{
  "num_hidden_layers": 16,
  "hidden_size": 96,
  "num_attention_heads": 6,
  "vocab_size": 4096,
  "bias": "none",
  "tie_word_embeddings": false,
  "init_std_o": 0.0539,
  "optimizer": "adamw",
  "schedule": "wsd",
  "max_seq_len": 256,
  "doc_mask": true,
  "train_tokens": 95160000,
  "max_steps": 5809
}
Each number is 500 + 50 x the weight over the matrix's rms, rounded and kept within 0 to 999. Layers, rows and columns count from 0. Numbers have three digits each.

# v: layer 9 attention value, 192x96, rms 0.0866, rows 0-36, columns 0-95
# o: layer 9 attention output (transposed), 192x96, rms 0.0902, rows 0-36, columns 0-95
# q: layer 9 attention query, 192x96, rms 0.114, rows 32-63, columns 0-95
# k: layer 9 attention key, 192x96, rms 0.111, rows 32-63, columns 0-95
v0:552569496509549491494603472476430533420517505365454585531541438558535499571515440564522535472451501533480565441533548521442507510540467533515650449493515492476516564355456429537514522563527478506429473465495387484566532640529497583502563488408514455517508522505509487568510518501539556472
o0:483423495547446538512453406610498467515502505490538384514479687453452459480518618562482407510436536533468568516523475472464425508606469442544469547502503540564452474447552505455487521435453483509508515504444517510456548546520459446563555486583497501485527628428496390400512498502479452415
v1:488486507545626561521475457522478504481490479502408574439505535586526445524448364533560538550433533559499507475531560526558512447429538568467515587515480560515486554430418444482478534427575591606505480592458492392498537561527440445489478514443486562565491547456556474540597479459490599592
o1:529470499474489615452511506484414597473437608478559371513499529458433524487482596412544495450569554537397538518494547589438479625490447467567514476497458521569485463567589550471550427455384535482427534562433394390453595541524468480525551519571476428619529550552512488429511477449526462518
v2:538519515455452538510499549466431511424526552464440551531507535613471427489453443543574493517482414530546512466533602500464502487460461552535529473533473525481520529497470508523499498533600604552540499418419352511496485543513509578561499514383468457497513525436531508541522547437548550542
o2:504468537547420519524444491526500448488437537523479559550512573516472473436473640475501435506485529509410569571511502526509473601571438558446571506439479504539402431490612427449597453507456468520523565518496479494506543482495454471501527441581522452520430692512510447468519464506465494437
v3:574475473445405390515566491500417512493496505503533501475524451514509477457532563511562479503545441476561594468497460541456521554478563498470577427456531501510544525510538531542524541591508586449480516473503427534477482429509467506463554593454536484490526524470519479497469514614557455472
o3:523544451529487617581409437469495414519488505509498504580513533491472522462535545534466461491437513500463500488491509466538467443532504510484502506419420523558457514413543434519508538492502535565513569449536548609499548492523547538479508466480548472428497483491494529565494465517520509522
v4:543572390489530445528596485456508553450518535441513450505499390571525478475449529485423579385496589538397561426486498525467515492491535513559542555506488541576499569386426371464477529650440525507419525532500512483521503595511495426527582466471530537523457469459398571517491548578577529495
o4:532458656578575616454536394554436467503546413534570438517398620494520482502507422572467471478537444508456478496446453427509396460526484466517527490429532573516478406463508622485509498393449493548420463514493524591472534557514408390485538384523488511505554499430594503390454546451556432528
v5:549496549483495488463486440454508422563486452540521460519459471491517513484532535513505543537548539537433491429489392518541507545511556494521495516547480502502516512468473571380560471496421470493482495479538493446450514452472500528469483499528501518536502548601425479432509508566531384457
o5:492487430496449471491521469476499535439442478509451441505483505490551521505520439515467547440435494495523482461440497466509521425478512506446498554503447488468561590462510491473463581432533487483489510489477529502510508544521474512512488591515517407544480357438520600550417488533553497531
v6:383404490443442545549496567529453502459530514478510568458511582521475440421515539489484525452503506572565478469561535446456478514540518511508477504552498428499490504502486475540499471422531467522508497539466460504524444565486564516532440429495433452501534504499520611624478453427501534600
o6:495512567559439456473427482445543569493522450451474596499524437514447501516561550447549497555477513549527549528391509555461527502481439438536464560495571469491439448541533415508496494491501513466463465492531495484555493524415468456484480478492542523563444636578545458459533531560426482480
v7:496455466555474622530473518454498506506511545449467589509506620495462415517441370561541397539509486565599395523504677526507497543431487504466450498521542564405510527515507532466528462482606473553608499447443413494504510523556471577559476522445418523511445521479465474490586508436455536547
o7:513419485503489480498416555553496475486368556573468517512548550524425526503455610385596597540417558479484569480536489577467495605559427569500542502512478406472448448561559468455512483522498486493547538579511473422465506468482556507554509490644545423505399641522474482440546545468482596432
v8:545505462509512505579582524447526471549518493467518420543492552427453494439574462589481520570521528513503539379528545500523559556460555544503416477573522575455531571460574447479548524528470527491511529468512495456525530313444445481567503482428428538497398529454488531440467541568508377557
o8:467502508501558513565497430565455481420380522532518528504606515488513491531404520474508558501477401462390478454472505512488447402531357493465529503417524501501490457539538538500452534485446527549445513535548563550472551531490509458479586516489634463471413489519554610542481499544555512523
v9:580516540591498477467596466452465489535495497593463528559519542418544471511523506519523493436549512440427540473510465487541521537514445495546501511518484529463509511458492478442536515512445540504507495457478485512474557583483539521434508491534511458519509525565585425475510575536440406467
o9:466530530437472492526531553555482512477448554506481455439444582491553479489443469568455470514495474471491564505439534553487553494558467477504515450539400534453570557462533452528475506426502456519532534491536560446513435559532489540501464535494525510465516515485485481497454456463474529462
v10:574485523411392378460538506513472529448508531465543437539508483603494492454490614462477554403463502512499542509467531538413467494490532451577514471543535507578518518484493485601539515680505647426519525425504482598468421552524528408533490501510578426487549496468535501517497539588585493439
o10:513552563539451579478454498460496357513621414607438551503441520563506430371525455618480381493508488471498530479430456461583492596527475560453521504408485594532469412404532464482540520476497498592486525511507534591451538453502448541442508414447507557440496404471520532557503502554474429502
v11:496523388551510467461377481471477564461508478473502472458480411486426534491606477493519486592551454538506516454462434513531421541493487497577460551451490493491499490647430518457455521474499449548528490493546571466459545527509444464582535534468500515485458483424346388504482572487562481477
o11:593396488438532580545565408459518546494508535436493478509487488491545523530435476475466578525486437507492420535523568432559463472502566560536637507463462493525461449457492556460434424540530492444538533507485373649531534556536514489591540478534451493563510488445497523505469575449545548516
v12:509463552524400474428420461475439438611460494618428535468570556559578438472456470525528493514569608439445534465539487514553470537480590486513437538478417470485528435457495542481528541463462596465463491598535522605441450568539551452489479484539552488514557543571546507500507386518465531533
o12:472584512490460537514532536401461511447427520503489442517455450518503532504522422518465528506495575549513559439366519550506526485481415527449594489493434474528618675533569442605530523466479441520471444402425493450487548483482446614493392616430538502521536398516526447482491480544476481496
v13:542519451510468459511570475577515476525485510556518567635582478541459531549495507435523577443486513513382594498508488521447517521525490433445456438507477537599531475506444434489495456490475478471491482518513560534451552448536460485430540528476516422487484495473454415535513549522646486458
o13:505519546422485504483441504547473512502520525479521359495400465453492461507527459536389510506461562495523524490454540422588532448521502472530566480419500525540446473426515548509406530516501514555499425495502405514618466517488521469428521543520473454453536455422482546548556446481482489553
v14:542509480565455531580516504633491509518502486462531543570504449424411567473455455464572468427602432528510536431473454537434436506513448457492507479458542530532515501645516510461505442531496451513546466410492533509541549515489471582481480523473495514474408477489477437500486551447508524393
o14:511462530442563525480429531528475460581514462507467482462522479501546444536478527489476507567466517466540458475600499430530554462561565480545566513507504428494437466472502476573445470498570488511544618482522408541606449525480564489462502460558470459495497533476410469531440482454499573465
v15:485496595520538502401538489536504528488518502560455555656595482473537502555466442593551506494557533494396485463514604466575531556493478426492495518560547446473504447402510464525447492438509559530432494514517478494481532481648462470429515502455516414524526488489553466529442452408489451477
o15:529565450448476468524494520605445484495459500462539369418461542446479435541395461495399477444483505545579571467472488544510450570555417497503497376500504605580519533528544524536481583502452434489516439506461482441509477491436498573497465557482502526516510542539462515446507441542485483507
v16:395477518528500536448444475495506448590472533538454515459510505479503463554448450511480452519511603488523419516553499469524493518567524524467427572458494472498484423480498483462494507422505371503501479579472612604481504489486540503475499489567474548507548507567440559518503476486473539544
o16:515505524481477468424553509497551560507495466489542474488487450511460589574560431431497582516478576490526509447463468497487490456425478473500525526534533417445576608535430549531442497520532506428460405428507478439471432503485455528539490560496497471519487488479471437424503525481467545550
v17:533448515411472467527556465550467506512477531484510539398473463569509482472458427474485533521574536424502529402522527535517498449459606583567474500490472538619524569481502494505530453571497645512481497490478443496454434496492472510511474532470492531491463522465523581481492564558476602575
o17:424527531548493549468460476436399461547449459585480522596575481506492566502472484558502470486537507521415530530503431464501486513489447494482546559451463509546550490452566507525599476429465537501468550570492450498520572518445460477438488456579579437553530469515535454555460510538541528476
v18:534560530547465581550586533425487468441496532594427505510546560485467441566475419581536510599471582398547465453537519498511578476551441429421515522538450448440492458395523549453487532473481506498462478422502477450522540450476476467504536540445520553530573494495516549493514551497499537507
o18:470460494423479432551475441536524497488430534527566450455464575458529543535455488463488453457506521468400567530553553557512495431510404506549524490462529495455484585493580508480562549571482532510452443469442563484448510583544502493584458482485531491450447682485491486447514420552581559522
v19:488503550545444497582500532636442544456506527461486453414433470473487439493526620426452505468598436487592530516503542543470434497456552534500508444431524451575485521702513469463536510516577534543559464406517409512512462496452522567529416502445468525474518512477620418452468410528493504489
o19:512547474503527528504454568472568478512526514540384655504584458556535570404486560462527495555454432502506516477566463429449590515531547490514473567477436460485444447546540423532566380468529457571584669507502481519526527478465441432464502444442526525498513603570397460575502526487435506505
v20:451499477494515423435567486478448446506468445500526540474434493471500532455465489484548525528496464631558437442521417459421445478476475522519614615595520559431494445448531562498552504490496465504475477545534499406522513528509462543452501520565447511538461528564522480528535545504405350489
o20:546448450528509483561446505470527620474557464454522427529573500514463475587526637504554458499473513499470474541456500535504593499478567463532465496515475517547625563493401478482460538411552513433469590501499597476435524524517589527527493461513535466547426407512463523460408504509500483541
v21:449404575483525518439455482477480465496465493492492591417487546488530493545533461555516424509410503510573439466495510525559475518515485498465492503428586523451514454410484630518510451421475470486560499530487561461455501517505497550541430524540493526510502570550554437553501463496443520548
o21:490500377513423485519537485453539564537514512532513448529540490514464605495536502503594604530482543539583516504500500628477547533495467523504453598558474471501524533523514460512457579533558578447505486533516439409449538550479535568528447561564481488560456397510439508506521431550453495486
v22:474554519521672537595569526524491490495482470449491496506568438449570562583491511508481557401481445561447584547516443491479542489543482488470641391442477546524524600560442408537528530493501404474450483436502386488578567444523516631453537472427512516498470490552547498504541515547491545381
o22:412565465515518435473463437620536482507503527405452423543439594453514399550554561502454383541512450478515479475629481406433448442539551386478363533549467475435445495495483498455448469481496467599545522503461520471525453526496442467521598489520474530441605574410469412500510463401494463480
v23:483397514461389398440579532531440508482514558430485559526511475604476528516550504488515511421579451489509552466489461530471445585565516514491536477457542518545532460455535537474500475524511413496542496461525467620463467462538515639495503563495533443485489496578456482483440498506574451491
o23:537564477562441529534434412499568439488469440519446490537527525474450558496524512525469521534377581572640487469473467412548532458531510528512557547487465480515463477401467440552480539519549476474571496459554482491532500497425467487471516474564509457427457461398435399552479466565429515497
v24:417474439458555504478480546447504485498521575393470480464486504602515547514448455516492545449445484505541432557469479490507511520513430552505461547420486521446509520433537428522484506480547379528511521546512567587547497548454519565537587507485487525490467459490483540576507504481492562494
o24:483510512552501509463527422542532504491516437417560525514536504551441534532532561454520495525519512487508457497521473472491459480478541531530502501565573524418497468527433557470478475569500475445456467450544442463441482463533510454545533468608450557438500450444525395454526515508459493512
v25:412442479492580553589500475570492527495449456457486548503538459459525494492514426486458532544404572513452489484525479523533509515461507491510569521511482557513485524428428426497470450450505452493528487532531542419497501578553449460518495460511534536531450511472452525547540500489506513531
o25:471467499506501512464437428521478537490563521473499410495476515462456524579502485541508549489540506503535497502523571547496473488466417470545447517504535491490534464524509550511441463496426552491448444555495426497511515542503502448509532490546449462625565429475515521454525518502505514482
v26:550469528525498400490620511515567523468509548476506459442498400596556550547474561491439577393522528423421562538502424556494515501623423468472492463415513502574535542471534423537512515584452485421459516490534510568487534522488522501480536487497602503432484509490551578501436502609552627443
o26:382584515496532541458567398544512422560552413539544429521490558468517521468537365532453403481517467504538476453507430429479508405500513484476507561568507566495488451417497520500516524460580517589469410470487496478530466520499467470407519442498484551368580444455486392496530489517479482469
v27:475429577562544518469507499505516452552500564507528555510490485378493508504567441554427456517543576492609415469490540484575487550603451429492432545476548504444520421489547575426519492439428408448554468493514562539420531528451491599503472536561482519438460531549507455479513575483399460446
o27:493520393426467419480513489513575564550454489544518440472575481509517591589466429487542567545451464503542505433493480591471569482558437567479512559561496443450611580461468513509407589470602499487548466476558478471522440565428532491523414563594479490519464406494417473513531467527447615489
v28:456458481463448546499476493453466516512487456555526461514454486413511471512507535452473419539562474546569522464528508489443435549424548391525576532536543527495481407610478641546471449497515520492502489402504482449466502482529524513485449486547492556505498480453478560448497571559466487496
o28:555519477531547448498483521386552476504489476545383517488492475537525463536485481511524544475481506462509476548507482584564504472520463482457463533505408498546584483507493416494532526494558563478537554582473543576527453468518529574534454435501529441539446551555464508498465540460549578528
v29:543370496493391484443580550471469528479505537513547449545470606512448417455486536499530558474481434574529434466481590423540450526454518475507379602571601549498485507500561490484510556494475565547597531540485510552490475455419522461503454530535442495522480509461562486559502530522479333503
o29:565555562478547504509452497511520525448509524548472577457521432564502539488453552459526496507506452469533524474337514591487582593519411569520553441491484530511463374527506477457489515467570498505472564453605523478425453486469496528429459459483590476494414488567507593539493486572505540592
v30:573585495564444505534507502390471481497521579516441458461473565519474491515413501519532513512577552483548466465515531523431558509550478566505445529549458444457512567476491453434571582553521519518435497424466428591552501503434564480495548512406445503498565508545504474462544547508522483469
o30:474461568465449514491511489551505454468383498530516562506513602538521481457525519455473434517449508433349543495473463421477496488505518484497574499459474492453469568505566523454543452491493424511499550406474614488492511529542445480592524500511552518415443635481543468451495525523493531523
v31:488490494487456516531579538488524395501506404520561517490452497499504567509487483540583454496540478498525520553504418505507505527547405517461476510509502547449516559576549554532539398472489498475463483476508424467557520498454554533442508525416481451499425537576603469504504571509474397444
o31:425492489460464443523443517573485571522472483455474546570561499538475471482524550475497429482511432465532502572532487433470569463507584396429498507530459478498499482459515455498513610556582534496469580508527595468563475476503617509510452506547539467429499531543497516551473478491474493419
q32:437421498523432502496464485440466557498528516486498489555471500379535513491498615417520499540477514488479479503481465440529482550536436492564469464505531574458455541554497525533478497553476454509508474512448520469564492453449507530479562520477459541499462473546458521504533434462606466476
k32:437440460499443516496461500503557498436502499514490482475532569524566440418515517472509484505494534447480423603537550376544448552498487474573566452391525484492536606489533511489465523506527518587521524533442569576484490451525506488526476503512441582464519568493484435511491476566499457516
q33:476579567509466525535519540502474516526546483537438495532452487476580546456466491532521459489504485491458490462484540519501456441495529462526592489535614483558490499449492499491454507484450502477507507520466553423532506437555506432530580476461532437495478461424546463508597541513544458497
k33:457475497541486525503532525528460499485498483435445501493425436508469507587483428525487441490534448520501540498492500506532480513434501525547579476545500470528470503514498548536467484572448521446537551485513505544498498485459431440531476533429519526507487482570475476490557531435546504506
q34:462446474498587498499496522435501554533494508517484516609486545478525558569546603446514519624505521536552514508501434402455513432473503479566542473522507486506476608490554404533483586510414488514512471467513486469537475460497528490525489500477513505564456511467503515457511487488573472492
k34:470491563485478577537470496505467492504505534467499519530515542501455467561477460546480462480504533526459557545467451414515560497493496529570550500414445444575459481586526563546456491546515443403494542552529485519593524521484507410552545467498529489448458521481502508390506493455553498502
q35:490511426484463513502523496478573500523414586479404533512506533451639506443487453459507522530522548557490473486479470529443442504509475480474494426566573423464456496409546536566476457505496433583438515467540445379564528478493468584487401481566519460478510456463506507454610531537521559536
k35:589551447459549483563556540461541502456528513527533539401483465466483516478550490513445538531542481475525464547511454524409573430473452467509415508570477500533522411438454479478587554464599572462530453416543448555481486583523498523471475406538506480385474418468498522466559406480472553531
q36:513512532481532482540530492461439532512525442525604486531486485479330537531530616475551534462477433554495463534519508536470544419487516447457507509489412514494518513549366408420503513510543571507575406520527531547449449521506558467410565435431479496506536522561444487497452375450564535465
k36:468542504520563580494473514521487479555451515477498548516552518561465501553481445618462456464508587522496512449471535468516509503500471522452414491484509471480449534502488583562468465533513463446518521505534473519529509461562497408551522523572615526441549511498479446446419546433554433514
q37:474531520489578490528474541454501583593504494537474514519536538517494525474507512546497467541543539469468465454553460497442549410503505438494507493572610472475482458457491437536461515489481475487500492430523533576569467499467534568529445507521515432559511499542454544529483492474508501535
k37:508546466441579493547547549485515602506540456533490486537477508486460504507451545519479488544521447436443442489595499500503499495457497440472530581523474412469521450527484457512558495548527518444562441484494493580528455491455572519453567469512421529387416536530538466476528387493557566480
q38:542550488475624511546597501465503543476503423481473454462606514555476505565491485492514467590573510575518438453435497521486568412430499572438513531467547463456462470395417437491509568567522525464523460464534513609542447528561520557573523544462547402535572519558505524552495475388586399471
k38:477490488415563520527552542450474623413567484564503436526527476441483477444494571518469556539583408479442437472587550489505515504397521468528488620405449441553536490514484392526577550546516487551586450537514493554469436470434537540451498483493391527392407460572493543572426406526562548448
q39:453474506416572526501478470539583481585506406564447632539594506558577498479544439485600528579522548456424482427564425464564486493499532453477533467536560544463487547451566511491431520527471511494462554461533514493502460477448500568534418398492533497535513501521569554568507516564513521511
k39:478445555425556511494468525464536529545538440593534531463438405453555586518457510495463526513573422456454462526473444611547570568478504539526573517545446479548497564531507497535505506580517534527535514455576435530409531490446507596433410458427421489570593445506528539585511440605521463431
q40:427509590499559615551506474583488529609471486521483576502504566643536446481525495483552526518537426497456454383687580461553500548530506501497490490507557591541565501477456527498497484483469526528471593580459537459591518485417472466522569513445430539449412523602479500507486577553565518522
k40:511509523490404452536458506514514390575443586491515481471507497436511598537550548506620410472410518548570536522500467462457508482519470474462457428504573571455473498516487502434448516461482505539505496458448513482399587523542449530515535502476579471573571579450460489464515547397538381507
q41:467458481505445494436529454523430467437525587469531512501395468465513498514473533504498501498438559466472470489575522483527421557536467451529526498534485580540552554564507521495504441413428425519443584584556439441512498466440425473478537526517410592490389555494451484481450506581474610537
k41:524492464547510482459511461545476374492449544414502456500534543520459517494517442528556413428474662504549506517505609451496478477541386623402443479512525548499534490441485570477449448384531426479434552526464443483546557483540446497628549572532515495480484583500447427438476591463456491606
q42:477456560453525566474534473577551551570479558528574576525453584587529453449515536531527483517488487459527500404651578490570491615593559530545551531460508627536595531472451585505485398470476526521458603618513526449556522478424434427493561524440399577503403559576450481487434550591529548514
k42:534475499525479430459493410589477309512371540400483475475458569512516514533504493540544380476449652509589508496442587484523539522586474576412500493610562596478529469431483578451429468406503507474420564554465467429483567417555400494640529552533526473520474593502457415399491600469423429612
q43:474471502530427445492540417522382490421461531441526384483356484483425485418522575533553466470446519520491511561462518552494521517570577432574545504520442505518527566596518438482518438462446537542525504575498421483502585498432489438467496511465427489521445421480389445490480525440486563482
k43:559507465505480463472547467524460413439464540476464455555565540465482479508492435543505423477465609525518519510493628411493438507494475583399436500559475487491539455454479545441460514427503439469506521521500493512541523457611450505596499574553549516498509532441475455428477531471494475555
q44:504461444517499392511539434509395473423402514418479412491536441521481511501513502517511385466530566526557465570397514534501424492527540495499476503470563513493520539481517466519449471423425416448469530516480470552534443514497514437499498495546485360546462510542404564509496558430593424399
k44:596511450488432466481568511554509499508539512544580457533558499499450486548454448525523509501493571469459461423391636526456478526454488600455430428547469582549513536547501554436539528437569499397564491462576473578476503486567496546513493541554509500526593506396506513492466464494552548479
q45:494475486542499476488454531444515514506628437519516553540591440479524513563450421421468597507575433406456493479566503507532456507422463505472446465455486520528452442574505499510487574526515454495499433467501476518489407529545557516489524482508515515479540545460596527501502442518485563464
k45:384481502487554517504476547509501614486526422487516547435503400543552498550452484477467564552525418459452468507562396512544488526433519408601514500430514501500469555519533457574535475557536474499513521463512492559519476524395566516459492448424485500476484523595560529560490451518506518444
q46:503501453417504470506597483559476465501452637519473487471499494449577457457557509525494438568443588562516527471440473456424517453549483441433519535544538545476539481449568491461532525465484453550462536507442478451516485484577509565508505474451516481482438513539511552538537530462586456580
k46:619511430555480484546527441470576561521448560529547489512547550527467523397488502511448529403507551524552494456417587510465516509558473572395448477531417451546518488501488512440490441449453507519461526478517468539468548514566485557515531462594463500502474554401425446514537520486515488461
q47:497487447521503424489494496475491438484494544465457485427504475448497485507511498538463522574426591568515619476364457541441510390486472496476558501570458444490449482490563525458517531503483461537488462437533418522444479543549481587551402476468542418519567473436457543530524473478486457569
k47:525522448525481471568485482466566617511522542525475499462459559524481383430471515422420563480561407468486554513560522466502486496566540517484623538517428494503548478519518501503525477524450550501480429512555510514482468564525551475423454425510484483497518464431506575535530434598495531466
q48:477527476475468478500415471500521505557510392520526479490537501551440482587488497482530504517528502480429447532503516446564501533490628453508546500454554534462480529462481460541444464561514517474513472502558495533546497457430508440443532498471513504583516508515527507525426468539482552470
k48:531492510444527535435525536540480546514476456522458472522499387435485509555507474520548487586465469464516495458466457547523478499449584409509501519549526499539492502490483474531515498546592505486522522448493446502525569423384550449476526479425547526479457460542559443517506453504541499461
q49:507480580505500578515494520494492566482546465501468514498433546569492525575493568489513591523539436452466426538657543524541541566415440565514492445430453501589470498588405470534473473465579554466488557517462508476512466502429526547454567553522480468458483512481554483498507523524528528495
k49:379475527406538571477489561517505439507512485498501509501482401432534569540538522517553400516526487477471531612580434528532466485437430468511533508427538541498517518463458513585467499475525453532474557540480505521491506524434518506484459517451506482469459514561511499488472453507446449551
q50:498477527556520452476431478426469498404570419490529505538530437458479561490476499516513542524538517447516485472424499550526501513462464542491466515463450446497434518538479487464440535530502518541560443457525491495415489550496549526480488513536501552492595492395563533485501470531466545497
k50:449487546468552566475469517539490587500519443502481541447485481573531471540515551473510509518534420483477475558535411535561457535492547409570576553489543495481506493510520477562548556541490493543559465516481574481464438535422566451460470507472466561515538483582588561488477440561487481518
q51:533480470541515451502497422518498468482441493431493435519450503435438513505508490569539444511458565553527554588335450524462521443534538493506561533506495398474489518466538462494513517542514556521529458473493535516466551552518551507532392463448538471549522392505469458512571486432466457520
k51:631515478501511487565473487455504536423543516596520515568495495501468535483508488498476477506495468526519480519468552473454512490549576511505506484547457489529524476503464453426488529505474540483542358443505583473506495499580501487488485542517531506513611416394466510453567474509557507511
q52:480486535490460575458528494443496487545521416452502498500493453507481412606490475573519534446426565516496603516543550544511429405411498509574545453478457489597498611506485494550553545484575527469486564518617480498557494543474481517478479565412472435540491474535363449521432423467423442524
k52:445486395476474461504497503529522423420501493451412530515421477367460448524537429438527398490561505492486543548537508484503438417490526545459477502490497455486460447450528488534500519490509484458476422513490416505624498481505580481551488478471574361515494444452452549507456342504409466608
q53:497526545477475581498471455534518503587502466502556501510450515464485468504478495479543476413477396544465415554583518543490474538482453544548541501430490512569439481490443501490534501557501587507618545479441527408459527481467569457468623566475523556444492492446466421427427484503499479497
k53:447512532449421512527496501512498452565459519574459540527458471432592555447576481498565399510484465462548464539482482552577500496477534528510497539409600467520444508515481440535469470502420506578538489503429495317489465472540530494534528541510505505556503429522471413494403524483467443481
q54:483488501509522575477521514523527544578526513559526540515491553522537509510509545424489510490536402458465427470653520407548530557497513518419473495442474581545509473516475516511506454491506496479457572537466501495536482512454492539463627535512504620439484560465564500473451508525510555526
k54:462466494535529541463510540478507463539473502475508444480494478483564574519523485554570476498469544452529521525531490555535512513462441476480507560451545500515487534465493503510453513471523437575413614522492513425458531456496447536511529478496472504503396586602479429521480495479450480477
q55:548503471515486529575510493512526443546482526443437480490439486466490547511545480536502481559526496511474505597391470514453550447500496505538556492506476412468508487464486487470512495528513518478540448482540487531477537483556495570544416436431543442490513396550551468515589524431456517515
k55:558480504453533520546495519421486544433540506546483516546521518478504554479526526537435539506536466537539520489554538479449477455552525502527504425550457469500513466485435459518488435485454543489487437487588516496501500510547427494435400523480545517512538422463511516492553570559546506559
q56:496498516441464527486479530417562464481532420536416521559586475551513519516549462547452527524559533462432522517475467552518448534486502517533498431529475516476548504506497548542415526527510581485402449506630527511551488437454514492462473417485429472535522442533491504514507507568424512486
k56:484488569448580468425504479451431432462546384515472502560560421535518506494502475481490461510481491512486541500445379407485474482546489427511456404601511497490501540531482502498526588497572565378509483491551444545569476453444513546505479455477562474413462501533550524499555443504487444592
q57:475481507477483477528479476521463513472487491514583452481465474518462521491451511608589466532501562557580580484471484490556521510515495532429527547502473486502497641516478528426390464477517520541492613549510490546437505527464447499470425514551493535485507545462395529507520512519533457504
k57:565505449523474482473521499544488579558491500479497503429433578474480406569495500455511400530497547490570491481503564541531473519603585505478565572528510593504564494438501591454532566482479484478519505526518528499516444480508498448500565561500493553492548557493485506441505440468510477595
q58:523513457515457468460487474509524488573506560494468554518560554513562428457510542551459470525450528535541587508494466556441467419573452455509435472507485493487499522486551577522518425501419517598394585459511474427526502571504518501534447485497538515486503536529443565504539534423499472574
k58:546537464539518501514549451455566408510479548512506432517432512505491456366490495418443553533577441504519477562484517484455511465521481537454459494540513550533533536429552446423493541451470552526447504470494412457498493518573476526494546490590536511486461579474498533496585477469449511464
q59:524492532433548539481523488586497510515475516548526536509503545528518455533510543517495460494508513522491484478579553402542486563534529554472513553488570623528556567469500538530498468486529452486462629582469543527569493479465435475470592542477427525503425556564456520494438526543523480518
k59:561489466510484488480533474534517456531477531452505427508487489481457491532450455539549432446468652536577497407443574521505511519542497595426428504550495559520484520501490558464460489449563505489477559495477480493496543379526494528547514508510464480494458559471418423449498483436441492531
q60:491445526492536497501516477505513552414484453516555469544509499579438527537520522566583434504476553505585576450510537552620497507518500581508466487474434522532538629552449551455460497418560554514464610567545506573501513501471511527462477548508454482501494530501444503503522525530494505489
k60:552485407487547493502474504571485445539483499462493536533483528466497421608447477504542394498465610473547522532461600481458487507572514491474524506543519570519527481450517559471475630489568465469533488523527501555513437456554488493519478547511541493485566584475501548392490433475473437648
q61:492531462454455437419504508480510428604516558518492566506619533476575435517453512482422489461433494527457563427520484516448456409572524424463492495461518522462516486451529579534589481463416459501452528461503482383532452541565592489511548444477535499529466556502472564481454511482499507557
k61:542574437536484451499542460499567449504406560512496472441484540548521482372468477464465546509512439545501460473454497524455528474479495545449470497483479464509502518481603415457500461499459483513449501423459423449509544493536567578472611415587428420491389539511511485551563435481432510404
q62:565487514578489540519511498550522493563518418434453536514409511480487568595465577502473517502599448455480412612495545523523438585513469509503466459403558446499462483562463494570517487494529564406518451520416573509547545543502473425449620450547495496476512470566497440435526485466495501462
k62:433511493453505569468541545500454441469560475551514526501407399526538644560525524538519497534513475520447467610474504544526466496435540460542446469443553527494477539516436517542472543499542521512494514498438564460468553483473403591450446551437524468496529377576495473374480533469471585484
q63:540498496543447502517444481478518525448506458444518433545501516532392514455558476471534539450492447435486484526463470558514559487532562494607461455488418409493509439529463464500540520529469616506538409452525536526481582510481586459502411505509497498537539415487506446518548495442456500432
k63:494525572459503506512451512462403421439534458498512545556564441439489537510535540511497478537463427497474510572496464406466523510446478443548492460509519457488498543493514403514464566539495497471542419485500518495547467549510463485523459579490576510519588495495581555509532546459610498507
v32:439427484556539479439435439491457463548455393489423551561533534561572559533485452524475489474497515528554494537510440521625544576503469492514463483511455455437440518505558589603381443492489582478434580414506504484479425504574475549550482485553596478490543497490548526491570531499437561496
o32:468546482384454485512522549540557612500441478495558411454406557430492480388531637517483530519498573456529451489497552491508469492502575498584544509515501466431409574452527395442406438488468416571587471542543482505461511595491579350507563535519470547593481553497483451547456455470554435512
v33:577506457459490490513496481435528549466529433508449504478518448571535502443619430568488478424600578466456580562514493400479516542574506531527452430425384451566500506570467557596486422331506473447528547453472486514505463540510547495525435502596483547485444451490507551465509512438466524387
o33:396486558442472445430499514544541543568514512548525662517481537534551496479420526452540500590540467542497462530509533495531483478465517473567487575596503568459313456458467457467440545605479583611540441536553496514517464496492530463525539599444473538554476606601510472606528523554525462524
v34:494511464471386511475542486519476523506521458517541531566444504524492488476436498501496539520460528376551468514487476597574481595519471524533570580522575503468488415514514582519423539511487517481582570438530478516461544637481435504512494497449563553536570487497482491537503472539530537545
o34:536495504516525555454536544502529554491485500459465450458567548470555509391560622454519542443520517485523520498499507451477511423480509467525468582437529485463471593537517464420570396440462465504543545567508496447491437511453544414450521520506518480532424510557502477452458482480468463489
v35:580518520540373521545569569517546501535527608491530511566486480435504485456494569492443562547501439494514424454509497443298486424455559394520486495451487583514568498529476448477657515469492492500585394534500513493554519480500501489443544497482502519451458492500522481415454484464564471525
o35:525475564552585477497493467445418408460572458505439568540603470523481492594503343488550415515572412486417591550549434482575495578535401499471476457503505468546619420513483605526513573589541527476431550476472527529525501446469492641481396450507456456471525487487540490528612508560510538455
v36:543402499477425492475497546495486543448548459501430459577549496534421461543449444546444494467604490425456496461539547476556507494547504493533487572473448426478519441596493578509494445525434446491627517466510472515544460500477491520559465444542473581450488459433538486463493450466498474515
o36:459559600519500554520520471484524497602486501476520541548532473479559540436533563479549469529530387470517499509532465509537458475457428457515529537475547543502478481477472461470526534511452513577434474468539498459523435536483549463481526545393436528526555625583539529445465480530529507485